Each number is 128 + 32 x the weight over its row's rms, rounded and kept within 0 to 255. Layers, rows and columns count from 0. Numbers have three digits each. The size before them is the row's rms in percent of the matrix's.

# layer 4 MLP gate, 1344x512, rms 0.143, rows 761-869, columns 128-255
107:195090113120118138111103114155143109140126124090140147092180137166077157064155185074125108094090109175166129163130120113119115151130097097152162150067078136088131133076121117131123124112133100145138097154127052140122115059116097172167140178173137140165124102095099051120093117126183137151177114146148190141135152116091086161082121127100097145176161145115132100133148119103106198136111
105:139113129122115188172164097123137148206116081089121106111105103145067074132065128125135135024098148198145126175090142165116129069146128108141140101097136153140193130124136167110094142065119129095073067094096098123146068153141155115119107091108084144138159101092162132091127132083107162163101132108145120118091101164107077165107175188101153169124087081077137142166132089136060099103132
097:149107162161130099114080098138091089141122107132144132131079070160102093102155132114084116123101132102104120117158093151113106159197127151122161117128149130158088088137153141109169134144156120052168145102173115127117097123136144180102107122144174143140142090125105074181088163173080072142118126105130154096157124130097131189086077125146089133146073130057139093146157100104145143085175
096:089092117101111130133134111101163115120163146150136182184056128105136173135128127139144114080153134163098133130102167131120101142112133128101114210173134155152106192155185091132142139111063106119133144148116156085159075120151131129147169111140182152128167144129111156127099158164137146140085183092148131157163165120148167141162156137120156125082117121138121118147120121153133146149160
103:106146117074098165104131119161113130097162147085143108141109105179165134104130098090123133137142110145146090152091137132104121143155169126127122162161152166146106113134130099235143142119157085143111127123075139171148145111102109118046129176124170112159133144130114121197127127130192118085152176183139182081167144135116188092173090152121172140106180138132135080110150115187123110130171
097:080096095190072168130204077124158113139101097172143122133120157162145111106112162136136146075173135112126096098166165126089114140103162119128098085174107095142127118101131097116130145164105156085127105163120115125174120092161126134099098073103089064143098123102147092171190120055189168190118153100139091165173131151103149089120132164091117141030127071100152123203185113085095088146183
100:137127136160130143157079095130141103083156069162144168120136150135142132158138147152115122084087143180156134148094099082083165089150094138129044198140096120220123114141119079086114153166142077153081168115193071159213132117172158114170170117099158106103094219126108108192153098051088081181059140117152178135153112131118089120151177134130125134149180151109115197096106113114131107101131
101:105131142146149163116108098116056181160124063097151060146103132156164132111076071124127097194148201144175164055122129154123142122182093111114113122122047155140104127072121065103160126124108142077158148090119092161172137091083069117129147124129126182108188169090158138122143176150133127113126171121088188125102147169110139071135090125133102153143150140111143140089132147170092131152128
099:118150131130103127093152130119111129107121052140123095157123176090123158137154132077149158160100122090148056095093168101109157111135096098154149116113135140041115128144138161176233097114145141067171156126122110172129134148156109187147117206097085146102160079128146134128115144097123141167090131138132119178131157136113145076161125131119174107114114202116101120140098178155209167187083
094:151130157111100118131077121114119097145078117166081170141111101072124126122092091087085132182151102153135085133045139161157095150137157131105086125092075134110123123108141058088136174165119166142158133191137131142118127199144054114162129150098104102102133122137133149124132161081054136131124166115091201115101146123035117145137104074106147116187107107105112130142143148094128152111079
097:168119146166116136056145163170149091135100080179138151140085153135087118128076138076097162099150132106125107175109137175095102086120105090073163114166172110098109123150105095128154110118120106150117157123121156126145121117176075079135132146073110155127157123132100156072156127096122192121110149147105159161100138152147113081110100131184111128061144154094162152109129148132067187158154
097:121156145108136141151102103072110127099095141155118147055143171140174149193119152109090116182145132109090143078141156111157137117116118096052150238116112079106131085125064167115059099180143132170095131167131124137154127113145105157091098079162223121110120051087102092132138082073122099072138119114112128177110180104108110170133117126118155115170154126099114156148110142094084166149076
101:131090123140114142074144124167112145170124071097130118151164156158122101126086169117121068096149079118146132166114240109155097121113135103120082098104135131116107125095183125095119180136111051097100175159123135114176114107150058113139096204152136098136080076131175117119138178139093107165166173152134135148162134140046161170138161135143097163142148146120094171144143162058160100161141
096:087125145125124105116170117116135117127127127147134164171078146092139114121098083158127076075165147086134103092104107193141212122145083159133116079133108141095123169175086142083176137132107079136137149116142149130101187079161160134161137086125205125103119097153185167148100122130148152129140155087139108148177136116087114151099119163142126172099107090148124071135160104115220084128098
084:080138092053137067089138110087130160144162128147113110084109116146167111070072159197131124112052088063071113173095191204091118142142181134083099081148170109171130129114137105147143100127161087080088102121103103118182136136119123195146108140086130081121172070078182098142158160129095123134144125136159149167133169083122141179158121078247143150129112170150133143117162123154140095108132
093:131073142123147169166082128108152119047167157135148057136106107115099146171145105101147118076111143143083142086120089103136085098130168092073087117129142082094100151142073121146084189124120142093139129085101139099041120088152092130077097125085056156124137082124162097084084150105119134129122193057146116121120149175170146152123160135116171102142161108116097166113119104102116098142129
104:093123109137070082161102188128172154093127147096114053150155129127160098099088149129066099119072183115148140127161127147116160132122126137184178106094127153051069163081118158115123126091205157066095143085128134166095127176124121203122025194138184139071116168127110130126098145121144181096132157135098143081125142128134113120113061113154111153168084132104146115134064205131130208114107
094:101104112158197142090118112159046166123100175149150145089163106153190151122095108156113163116086144042172140125110118156127103090103075075158161090141088129140144093112089179170175143104137146131121104111087114125191105158119104069134104098073135105114158131155130146139136127192095119126112150080120133146076097124154116190137115101130106111145087141176202131152105140143091133063133
105:167127148103178122121104161081165131159151187172136123094123087163095166059092116119068116145095087136125114109146105124120060119097170144085138139103117159090092127209106168157180130142159137168115116176121184139131081127176119135124142144125123066169124105131102169152090188202138109086121137141195100082129129067040145094144166141190125130100139125150110073075071164082133171114096
087:163202109156119124117174149087149186063145088126147140128133154109152086169063152102115142088110138151128128152151163174116155135056139094090133110124116101146052161098167124138133074104082150165120078146065094120147121161111134127117140148153154097076119188127190158051006175134147109073160172115092088085070175127126123089103117060119152101127153163131100056122099134130109107109108
103:153114137150117136088130086155130075101086119141072078126072096149161095167118149102154083121102156106133155121133141157109193094207110067092129104128109129083068177120154138161128146170138126138157114121138132047134113049115155146114125128084142083143067125137152184179141155085182210108151113127135182114165170146073097126127137118089163124149052105116096100128126190124124157160136
098:079144142150113138161124114143179152117094099174132126148117095128127128131134159127105134160117111103154172083151105076138154104140157076145124102135142116096103097141106072175107122132157125050162155152153122135130071125111097115133159124107135149139077133110128140127151143097097161094164108133189136095122124085112163171145105096165085115131140162204122178185103071107131162067137
115:124107095203064081098170194112117098126180102097145115139092144114142158130082120133147141118127131101107096141151117130151123154156110142188096098153131170136176079141163116165126122143075165119122119176132184148164153092164129137080119149134118091141038109127121041104133098152077142122121174211135131178113105177124116113072120127122133114122115144128109170140115079180118080092107
091:142123131203089201108125128102131092176125107097130164173145099140155041113140131156124107133114132144093120160112124082153162104093091100117163139114102184119148103107130169161108128134112163140219193109144213079105135149118168116127119122166085133135164102108159157191138140224133181104084119107161137119137193075132128124152121152147127127207047082145152113140129124123207125153124
099:177175112154141202139095084090110062132155150136129158160051105103110147144135169124130173107141111143170100118171177112077115116165103073155133073188159127113134134120111153094135106134126111099203096096152102131109113123108095122157095084127082161110102098122112110101166077127100083119127033147070127161147160084099144050094088142134155127103107141119104069155143119119127158129134
100:192099116151143076111163111135133167135066169140124116063128141198037114127104105172070103114100121120129092128142110126108092189114104089179173157153076062090066094073087097116125139155130095129091153093110126120211166144091114112074141102119109112080145107116175170107150104123117098152123119097129093120120203123152117132170083155115146095136121144128153143158143109119115139181087
087:111149152150201199146134100093104079120153174127144178082098110085160162148065118075124126143109122096120137083136099033171114152119093108110128156107068172136084136076167137164078134146103101132158142148126139184125167136132157163151153213132096171141186134146132169152134116124141137165130112171115150118093107124062134176148137093138132191147073113126115161158163128103170146119103
100:098141169092115167140103099110184161128123144154172150098144114120112151136103103164066155167149144111077146110132161108152105123078149152089166084103131131140140068084098138155143064053122160143130137149108147154125157140163084143187169119177144146073090120136126125165152098153136100145151139151123099134199088125059156173112156121127162098117133135162102136084149070125144114124104
099:107125116119102096145168080099090103131124109107157089159123102113135124129028130198091140176181131124076138143165123065077141146143091110178099113143163153117163185107134116160101128134127138109154151138184081065131086183099123123151110169160125116188142170113177160144093101097071176124191173103065162049100071108102123165123083111146121076156111122171134145147110107118118119169129
110:116073142133077166146179182115103115082151081170115090144175145128159099110145215097134159120151117129151117143212121103146114170138184200140142092150084082136031156133116132144147120102144097118078049113149115090159149195162152092131107159117081103132160079120105138136105139141124098100161078111090105063088084181160122114082074118156128122125119169143128167168140108145152102145109
089:197153119052094142121150158126132189123159153111173153210133087113112138173068125184086202131166149117135074117154094104126114132072116134096164132179093084141090170100157120134176130121141134179124118161123147120171122091192129082121099157190160104168167114050066106131126150172112193145131090212151109109113138143175185090175136136137164150072192075106105147109122141154149115145144
101:092109175192156156147137105119136147179042104093145101138153125152098164085134133088137141104109195142111137082122041156069090187092120125167084097106112051174095132119100152072142101159172150137176153076112156103111161113114097173097194181144082120169099130155137125091142133143133127101156128095169167140075126101105133133126137148113174122114138096076133113141109136134145122092078
091:126136141160148161138117170094126145107141130115171126139116195132168164137067083067111180109097110081095127115161121131099135149145111155079129173117075137079067137150138134144122169163080088143135074169178134089111137110119136145119143157119141160156128086189225199162121162174161101093093171146148133141124178164138094174190096125128089065111110132112117119165072085135153122086105
099:188121086127150121140091079105113087175201142112150116095165129144122105153212174136127139124092087089143071137130094021154142055051137175124128077163135125135132167172164174155126085071165130114179112156126100137115111137124126123114177098123147178119080119172160101118125161175110157130062137115127109097148103106140171161174190063197105163159106119100134175115074135160135151071161
097:119168160184155121091145089106145173134109080124123097119115171157143168150145157139189093097147168105168172066106125140122132075115087129147152145161190141160126105159071127110156113096133091095146183133133133106131168165099169072096118143161132133144037097089094156103123150077107192128150095139132160131132201161134182093142154175088131145138071174137092087110166173117129084110124
117:137135105094154077118050137055086080154157141091128148186085143170150109170103139128146196155059192126142138117164154147112149111105167149142115188144124088112184145161100115120099175114146194109135147096101173180101149146095117071119083132110096140124141119136087085090115068161152131106179119198070128131100121128104101164126176069110152109116110114162150098089135103117119174134147
101:130150163108086152152096157154102227174147117211157171094125116151151112115107105161151147112105111184137105099173099164127136128216182160122108126127097099142150114140134080147146132155103104125153104148127129078089098150136160097100127078176152127125169068122167127132118112167221145141193106129131059152118139177107151142125108142066136070167132203048143133112100099172124152159148
094:189109148136066174148172171105111082136179194112157091101094171117123140152108125121165105071167136130105132122137146121178083130088148161112191164102157177087113121154116118133092124134085182115116088087085132071131116040128097105175103110146126120146147072188100149099150053146119165162103088197114133138111109176095168142132144102063156115143171123135117141159131075115114126136166
103:169169187143117115125103111164122110131086125183132117078111119073146150174110160115130155076056187140158179161113126111133126110105165170134149143080125110147135114143112036088173168134141123168196145098184108143121121111165158156139122148154139156111074167126160106155155134174162138147134110094082138107105156178122123132127133116098135102138125107159166069174146129100144109184108
094:114137153096099140138119076160181124149124110111168129168124081089158111083117169105111119195137105121100092149083134137159184085145158080076062082162166104107096103109127175175182155197132154097132112130072133172160138098187117094131111153159160067212110099107103124146127151139104133163169156068103124076167173116134138163119180125113153150116115080093147157152097172119181112155123
093:132044119164088147068149125112141083162106167091148151151097217139187125134180127077094099085133164145177161157156079158118162108120064094111072133088130138147156096155091160092113128100147150073110149110110168118091147106191118128096146121094125208141119186069116085154146111155135099147096186121111129167172135118126138127119113084105111110101104105142131123159157096145127103190174
096:118134112153143102165126159094163101131154151111195150035110151148131113170092134110126128119124102132106119110192161164114143058162181126031121070179116110157092123109094095163093110119185105121129098154124151131052183152081130142104104195153122151158148109133073125092148141125114098183197110167069161072140114108112118174175100106166127131136096152050164185176137129122071108176131
097:108091130124127133127087135156084144176112108118161121093101188186023151150161097136160093135146184111137140113153183194142137121150134114151124106190079144074149138097152099103146110175139129128157090105085154145156080088086112153131092106149140166088133092101154087146148125114075143102143160129143136177147096165081092086180134117122056117113152122114150134147183104124114155173168
103:142149131129141092095160085188170097125177139078144133079129112134173134115089103103141117157105123133141126098109106161127114035157144137172196111180125137124047166194106109143141099121159143139139152147177155096106116134161160074088109125151137162129148130149086151140105123186121147084148131196109085154089142121108055070128141178125115114122098103100150186114139088043113111095126
096:085087108199133109133103139165116195126168167120118133169162159111104146061143156092127133133109110132107109132157152148144153166124111126106106088178129121172081185133213126190144117169179095109066121115155184102095108105107112093183097161127182104124077086170186122114065141086187118111119135115159127150149142104155157120145152157140132134155096048142099100130087183122112109105163
100:148141158130166148191149143083124147096139126129153116132122054108175142133133166121136119128105089213098099139165120154127079105127108146118089129153105074159098128103091108141157193075113127211105123071108135137187146100121096111109108179161186099140053121104154116164124165167079106164188184119100155148112170125129145116159112181071109164152095166156150094096156072144079127116089
092:162133157097130130120097160145126155068140123092113146127137100081106126158146094182135141087103099086143143145150152149104142118137189171176197075133132179081104131077057085132147173126093150094197091117154093160158141106094183169062151141071082127075108113100168152120214178154102109147133139139171096112144179135083156138162224126168089060132146129140137152125147098085137167125130
094:170137135134121122130086126096138054083094105154131093199084092085109172100092131112110148079153179098142176073121096113129144142096137141117004115113144126153113137159120098153090136169155099132201169179112105167138190148147078085138121112131120105116115119081174204129138127065149173103098139117176156129134105131112119142092132147085155151121097079157161158163155143148106131146133
099:138130063117079131115111113182099162081111153132170092130142141145119178094138137148117185118152081097096113168091127193101106122137123091168135143164075139148105140129181150141111106218119199116108129116062134097121136162096142127086148146135158116135137084093109120160052132079133169126082139098138127154132074153124146135080122121147157164134164133116138114115148135130136078180131
102:124072082056102093178149145134132121165087145153124125147144082093164113120124144064191142177151110120130081093163115134161110139096137196184125162154160147118077126113111129098072110129096146129138164140184112159120124121084092093192172120108107132103118134103109133078169145155086090125104134197171098078178087096181084182103168145100126099096123132126115176136159151159078154106092
100:156109094159156146159148100124175154130139142131144158119164165109118095139113133126194139142145174112168062143130120141128107120164060136153103070157125140180138085118144167138122180121166113142161133135166176132111112127155156104221046211156140159112117164111138074111080131126116148148105173145103149128163052114108142150173127144113146124137132143186137146125091109161141115167060
105:084099073099144140168194145161138120207140131133129085075144107160098141159090107118155123137102122131112089130085122087183194103151099129121065067137155110105157140092131120148079135128091129151121114103120118109145105095126127079183084087132112106090132121121118148064093171107176129122096143138118122160180166184116128167115114081099114102128131143132204087188193134141134145096096
104:082159133183127152160123132097140122080185103129136101136097133216120155212159132159117072131081136150163140117198150143150116172173080091084137116141058076142129123136073100150123064098126113141144117156168186092144135099105129137103141109103129143112104118098139127134071136107158125122147164092105114107109105176113128111146131114089104106120145112139129160157180097137102156101072
133:111101132193141104171113162117162142104122109123127156163123168088110111176142154131157201109122097137141095201160109119026157166114136122161133122120150129151143120185137064150175097121178130113121102147084163177092121169109181170133199163159150203051118104151119125115144110137144083135060109124165152180094095130127106113146173108129151112108161127133175116129147056151070168170087
099:085145143181120167080151143099128098108047145119134086168165164156110136092094145117085134100125184162054170137176171117100103142087109164199094116168134138135082166116103186134153090142169091161162130143057134157131103106173131089133116143133123144063131123137143153154116193117121119145111143113112109116143148133150162088166189113145086095091073170148179137167110088090096116147115
117:086126080136155182115134159108169165122109159138087153115092169109159167130139148096113108169129175137108188101153106159118127092114113136077109143141128135141128147150167091135130081138187122095128127137085150136067141141164148129137113099149104204123112095058093149155146079118153078125137166133058144153072170143158084103134092138112074119163105138170132141161128130132100123143117
097:127161120109112124137098134134142114110122105153121080104133160151190183117156176139126189103157180109113183160127093150099143055181114086188168093131063114175144143132090125176115132148149161133081178149064126104149139118121149165093087152106150136121153156098125197086099100146141118150161108150149166143123141161166189115160123149151131122143126110116165186150108207094157086162110
095:100098139185125059081137112078131133145142164096091099074109133176064126158112147141145220140163166132148146172119133091110172090135125143176129102151183167153098086131175088181159151076164148193075150096114128152143136130083152107091142109154113108164130155104084169150116152131111150175121160038067130163123149042146094105096084109143110167098120128069149111058127097169122051137156
102:125130086105154157148141068171089126085151135110180117118099162075127150092115126163179110141171146147101129152170113126172095142141102145118143172114118097074169116133130116150073099116114140179136103147099140121097120093155153090141148121154173074094166084141124187132062136169146148123156085083090117110164125111149099106126136166115132065173118095155103128171203092127098103162076
103:131098128152100139172186100149081108154145119128100139118060101178131110155128078106180176149090126133079138149121109176121159148120180129049116094049104125087136079174206136172166130137163113165080168105078127161127190149123164130138138105114170078123137152133164126135089114155153173150146137109135135141194163116115173104178134081117134115131065095193130077120158109117159135093098
096:113151130134087094179153122182141133129096133135141095128111077071089073082130138123152135166132139165174181193145156133172196133121125142107110154106159100101067174115145129116198184131090153153142126067179132141147081109156160136144128157134142088074074110169122135153172127102132138154133057145128158148108147113108073110145125108122173076071160134160150120091157116192115118151119
100:120115115093095128202186175069110117148093120096166149168085159146138128147122153149145122111099074153133169150130111101120098114135162115095100119153132132114150125110133106134140158099196107214188113091157132099128102133133091030117151143165124141066087102139050148156118071136155112117193101122118144050104153119122144112128142158146116162151119173190148082148118058138092138159145
105:136114126117142173090113125115079139142093163153117106134115082142148126121071135113151091105067165125139130160110197142152148094168078132108122123091122124062145095146087126136185161108184133076210131184124133136103080081134067117149136094123123182109166118163136127153090136180122140162120135197130134092074172177168149110130175182181137172150128088115071081163090115113112157111155
105:127106156166162085102148115154147133090159123145142131074153121181154159179113091154108133145135136117109105090131150093172201199126120117126075107176111145104153152091083093157107153191119149122080120108175139142129142212155150115124166111093112084124172116132197111170108114128150179073135077154193136155199145147141093133132205072195097107141130135148130090067156157145120121108090
106:121103133081172145089137078120087156180173124117138092097154116129098106125174099120138157130116159178140099119133133126122116088165117202198127124059131124090182120177116151153096167140173150123126099087123132113120111062117129174123184146095160072090137074063096139150152125103158123185158149157138104153126078083175123212084093124118115160146173150134153183118079131061140158099140
103:040091149140131122091126094161133098119107184210137138096093104062102150097161116115092134170189134133085143126140161160096138138108147109160110124123124154132089170117096105148145161103133145123175145156067127088135114121125093127150177140110097106125148154073119128118157160111089176108118157181100109093172156120131099154103204175126133131098089081117201122128137132135085136068129
109:138108147100116094129126180136148169099173076124124065121099116163124149149152157108116118089143153167185176117154124133211138080180109100111076145138171090141148143080115116138080084081105178147154100183182171144135128127127101115128117130120122164082107115140111159104103145082106120062184124121120038178087149135120162062140068117122098080126108122072131106140104136166137106148100
097:142100115144178124095120105099146145093163150094124172107083161123155125119151188115110134133141129126145122106081128100086127165117110161147198131136128105150069157118125227112162161155050102119154080158117080073113172073103166124072090156143133124122155141126149141179110147109131151143072145103184128123112151093182117189122139065093127130124189068129137148152136141079078124142166
105:147129169088172106202090123123120101071093153129138145147146141123124154095193129131149104180181075093129164142169127124186106085132116107123164204077120140085086126114077146087103114117074110143157077103091166123116153119107145166172146096162102130092162137154123102086118146139101072174164148186178157182159102106147074098126158152116104137158161135136101158084131115137161091100176
103:091094135093052090135156159150109164164072119115121158117136190119144126108097164159079151115160120128107161090197182092165122119187119133142137180153120096119135152117130166162150149132120140178163096116142115094137144148077169070146126174133172125136089149059118098139115149151147094135147168109206104059140145120160165115158153161130142117141153168111106128178153203191093152122120
104:109117143157130098094138135150165125126065185218174211051131118152185125134157171076162139117129134191131121104099042099161117131141174077101089129104078164136114163097089129140075155140122184135189175178142076107143114123116118140148077079204128131144141110125113084174111151094131120169111161158112142111137166116117124164176158111121066146119172158140158136122103166094163125099136
096:101160094155175114107071128105156130134164136127110122075150083063099118179172134197118145126167094108123143134128139116079103103116119093096175148126069112150089102092180108122097129197112194141145185067147109174089160043063099074102143114119149137158101072136117095110129191119071130139129114151107085103141112146087104128139162140126147146147092162163163151151158162072116067111177
104:083185145108113185123095099128104196089141144176142084141158108126153156136160105126042146059089155115082093090117160133167118069156160140114141143116126115076077169156118160130189172131122123139123120113107099122134130139084158175084096167122112157099160092132092130139145213137173128083146110101082066061182181111156130230114149102138159128148112155172116084145157125122140135127193
104:140133136131129136121115165141158165157183088093107132162162104170189127100126135092115133162162107137097186155133077150117091125115126138140160158147131107186099132194194091184099083075105135093093093148096154082074142157078104129166092111135125123180164121161071086095155142118125117138084121142132147103146165146113150172156094124070127132067135121071144162190085070166090029105196
097:134109123118137129059144129140100073170127154141134161206094123130070080070088076077094156107139145115161130150149131143142148135104115125141157127144140207093077097140125169202189120106117116142101071099123115106084064145132116161153144181158123180140117115135184151120112055124152142153173139187160060172211087100082134140142145166137125108134059146189117181048148102192154110158115
099:156107190087149047135082120106137124124066192096087113092107096043089069143136142144164129144093147123148073151189151119118208125172123046104212095108146125123074133101143099084129160147146083160132084111160159143174080128172164164043137100118087130118086177121115165103122138131145172127070089110148137123098100092117088117161142163128119136143132150124080144091174160091080091108143
099:143184124103109103116119124110127127067135166073093139094146107139122096168101140099163103151084133125106073034118130165085144162115100124154161177151154138088144103107085153152156075090109085151177120109128106114171089145137066148147185147144092166136110155173084180087125111153107106143126162148161136125140119105117178128183144114107130147146137093166080118123139126138113112138086
095:156109147189109063135149089142103154100136136193145072118120125154087124083118153184126144109127120149120103156054093113065132140119106128178171126107076091088116146136118101105144172138135085117133186141100135119167146116141122101146136212183157210075149124111096167127108112125138127184179094060136097119132139106135064098115116181144117128119153178118151158138107137131103126106126
102:151122095119091108100141109169110110088088105119126115120107132107118192148149164094130122084146151143114137126106088132106131098145132146135133078097117179077136185126104164074194193145125061138118158168132123110070175108161115125171158161133153167109123120137119147133119085138144131107124127168077142086155082100153103133078153137168198072114206077142102129104119133167174091111125
098:089144104165145119149108135087153146119078078110136112158137180155055123073065150136140068153158151118149154151100095108122154136097142100201203145158106088084172096114135133149152204061156161123129100129102170150090097086143167083134151187172123089118168144145119119132117097165130074144089108098150152101108099088119132125139131154123118128171120067076096143124058125068074150163140
103:110111116121108153102161159147129093145120093173143085151097108150185154178132153166152121150085093089089139083151105144098174144105081114143112090176135085089101151186195168089204113128136140161118100081140140167151125148097113097162062136112119139083092132133049087159148155187073105122087056119171165091043129174052137190149138074117165175093143113182112145120142120170161100065129
101:119118114115103216126115120063165138138095119076119131115118141130170132131114164058150112122110110085149151103123045122117143107064121108147101104109143119154124106091141113184143136169100143066109091096088132136078141127123161076150147067133135155161151124179100118132091146091075121108113045143111121160159135116093117118083107173184150136103183146142170141135098098123102126092080
100:203164072162144188112144126084081124189140095079123108103091126095138146129111106149114134154151180186107133174129104117070176119193056133131139084165131108108108222127127081077200147121181187107205185145144166190142115103146204123169115130119079117124116154100091129190134102164139199122123120123095133163107153119162135169179149112097132113121084133100130138134143102113150136134120
091:122167130133188151156109166118128138065160123106146150148130051128107124127138114122158094163150135122106052147113114195143158137153107136159155106137159163150065171104136148166091170118087155075129097138146158140159140109105170111179106088139152154192085135126133086100151171158151084123090156108137120102103141121177148115125118105083103155105128174124121103177121108176127147131169
092:114096139121106173151113144144125106208147134104157135193147081161086111160114085141173153129085152175078140158074068148137113096165139165152135064140133094158146126128115145116105079146136084168169157127116149112178175133108173103100111129161195123157089131135120092109067149164196103095072130116210155107139191111210104110132141110090139087104165138140145145028149083099094128131148
100:094186155110207130128140139119090116091130109136118119099108135111194124142150136147079173123123140120120191132155048101121157132153103110144137178137133147156164134184144101174140109153182132116181145174132120184120131112163132126132110094126131076127118095083094093069117124026072097157084121087111100075154127108097113133145122086165167180152141169093172139097158169101094128117132
103:209103106095099186146101136113092191138124114129157171129148152120061114117137135075129142139141115176092110191150128124087146143152081152153185161124097195077127112133179104165171071117140131125120099128131141131127130130135157132150153185107064171143137106161140104161121114105129111172139158143123156137086100180169181109141107177118128122158147115163130082177140132216106094182152
101:120122092151117075120100119141150166142185132138118172167146120135151081187144135119141166093121142147186087149130120108152155146153121149086091145181073117097188114089128089138106074094122193214099092189158137109132123140138135085120222143128236106139098080150083135130086163090073085057090084125184131132131117154124108128150100117163135136144142111093115088082097106179121177139167
104:158138197131083161084133142185129133037109072134105132150113155192152136135116139114093144117105168122117123121153090135102115114163059203169177100135140110089059148110133154165134147105179129192099189150127124146192107129147173123035147178172172151140119114150139110140108138116118190152106127143072112150137139162103155101121129167088090108158117112117096159123187117123095123155138
096:108105146153070137141123117075132081153122102088171107087146143165150163134161053121131158104082159123165053145160115179125138092174112096168093166145148118137171159164081113069118127141143131149139153107112142170137144106135081094183128163160122027076144102121090156112140143114194099149110134103153102166164110126161150137101090129098160140114166099184136150120138122128152180159139
106:107160196099137174105165133154104113165152116120144121212107096100121121137080110178128078162158143163188117080115097162111137106149134119138080166148174114161140148130131118173149148179146134142127113141099132109085161137144103159099123118103141136126165159156181129134084145072140128127149182137097117104145127145139112120091071117126080128125154148148126161177144134158143136093144
097:141140092174109151124102144141076148152103142161131101136147089111114065092164142155108053091153087191135164118112132052111120095158094166154132126113194145176117120101156124162081141154116115153231110146116118140151132105117115125122087115128075042116063163104149158162096107051110126123125184142166190167071117118119092107071159093198065155132173127121158121129115149127127166104142
102:131154149132111165132099115125111076111187063104143116151151107128159145139163134129115143137131205110171117118127148141116125091111135149112134200160137128104135108154115109147087078081150182136129172165057118133130155074135117096108127129174135163060117124087116128103110102113087163118145101130084120134162167165095216187078066119130143132104171089201115117215102130129152142101099
096:165092100137105084181122165150091141179175096087115113117071141085104184145057122122137152175090159119136124208155125072147101116167099076129122086101152153229089155130147082153100102147144079110140152152135133075136078137100121153074161106127105117111129171027067085109093099157128139150147115123169116073117122127156155110130111128116120125141105102188168168126097176094081072161134
097:085114078096147093107125102143202118133094157158131156150123079124124155131118168122112103135117131174166205126097118212122130179146102168121102126116108153123131193135132077114112120154082126156195098095120086231156141160115076133106154158160113080072069142062127119099165143116125118115147096109097172115180135091117122125159137127140113117108150185213121147123077181117136125102135
101:106114132098142162119148104087116171132180080080100154114152072148084111162116137074049104148140180132117100134144182168108125090109090105114117123139195146171144098142062113110157134156109112148134105107157133154092149186125121132134137129153142108091144142119090101134136106174128139147155150141163107092099127192183142097047182149126112092109187156151143203103104156051158171084152
105:108173141128121143139116110094130086144123137157115105105126172141106140145151114112131065128130109146166130091158164112171146131094123158089161169196119143103125103168145114129120170120136121124133152182118084200158142178119107109076095082108083133144155178195118130106133134071117162183127146195115202198129124108177171155079140040113133085070148091119084110103101093055112130109114
100:165155131109153172095085091109071173102131142147157100160130174144141153143043136161112141115137127134114146108159150097158132106145199081125176162126105108148120136121122145113148131200108117114099139120143147131138179098150122090080103177097134115095046154107135129161091139120150099138198038164111152055118138150130142135100127106147138178144195127081095144095149172062232150115114
102:157121129160075138177177059090178171107105116126068134084148107145158160167150079176180155138143158083155127174111084115102163146145061112197151120215175131074169077129080096128142191132172126152133168093151089149157154163098128125147086145154094117144122140167154112106095154111155129120160156126112136144164152143087107186080106099123140128135123153127094158108187095169142068088138
095:041110102149117075186098126143182108114138095092125173085113170156072103176111136059140115136127128153064097091087117183163128119170180134142135164181134151159126081097136143124105130102136123166172135066191163088112152176091138086154097222110080154097090138130125164129113086158131137105122121060153171111163134064062155131153088141138140177119062084135129094165144129142108078069103
109:106124160045149076090132048088137143121118159117112152136112080184066102112110100150143127094087213123089118140144116153120176129111155119132130176132133050116147162123096067107131131153124133112152115117120094147088122116149048093179139038111140141081154148087159099118095119195136104081093120106111071106132179097151068092083157160190141109120119055179078119140110131135170136120120
101:107172175106209060130085127137114118165162110121166106112116115133084082093152137116099121193115122129160059169080124142179197148094077154143158160156119124144123133133100148164161089114145148136069154151084091134128136146137139104065139097086075112109146119125108201120133106102158116082148143155079148137109151158070095112099131099099145132131128145080060196174156135145120141099172
103:097140146121172124108143073122154170124212142099131109128125160185124075106124085126120092127105112165152170065120124090104129055175174131115092079145084112177201075097121120129130075156137095093137096134099145203116130123167108110130069116131101107152134181063157104108111118129125158098155109137148132177127137109137104068113055115099089128114105100103172143192135182102111157149139
093:164078167101133122106103138167147125113141116146112136106090183109181163081137181121133104114158147064138129140167136056113158146154158111080067135124138094130175070140154091163106100166079098165033140098092103116072183134109108147109122106148126044120128077093111129143099153118134098091093127144066109137160119107101124156150172121168132120123126091149160048143102173107139129116118
095:157133175121100138063136062082115085117136170079155145107084164114171167098109107111157147106090143101106151164128185094071168120205139113143137070172120110086068136114144103139164184166115100097065173117101185151144101078062180172056099108163126088147148147119148153152149103119136103057152161098190101194106103151112130106106139136100128135155136132103139171119128143082126166148100
099:128104195122108132102149130102118105156113125163163152133139104127172140124076193154128105105151165105147179136120104118122085207122108136090129133128097134131044102138173099133115144116153076129119150141120187155153149141188081151190156146125085102076124090171111140194072073085158125123152194106102157109120129132123122056109137137110137118084102092201131126113080116122129094131097
101:109090140129157100149099146114101132134172114112143153095103032141107098134148078156171132144134193076085126105027152136121159143078077120149081169129157142077050128148117084116118131144103123130111145136117152097086100117110116156139154162096121127153138090123147084141165151144165128123126132085140164174108133134086123122158119199182135179099169141189141123114155153131167123181103
105:151109114146106093137128087150124163124159111110114082105141111138122153122100183129115032181071152106191136140135165149136134094150193134132120139130085158206148171124170152139130106072152074136082093135166083084126138148157145108124117145119171131083101115159101134107198110120138111162122104108083099165106092105095128136097092115176150113186057085122102158110118127161154157120133
115:165135059145080129098106068102148128169183155068147141100105115106163075111084160091114100149230098117111163094118100137081125189099120147114055141138124076140143155165052133242168092123159110145114135155173141089074126145169138142127181137126175100179038102134071160142120148101124088141120147115101145159100156125129102128201090185100124153072126164156062119120162080094144129141144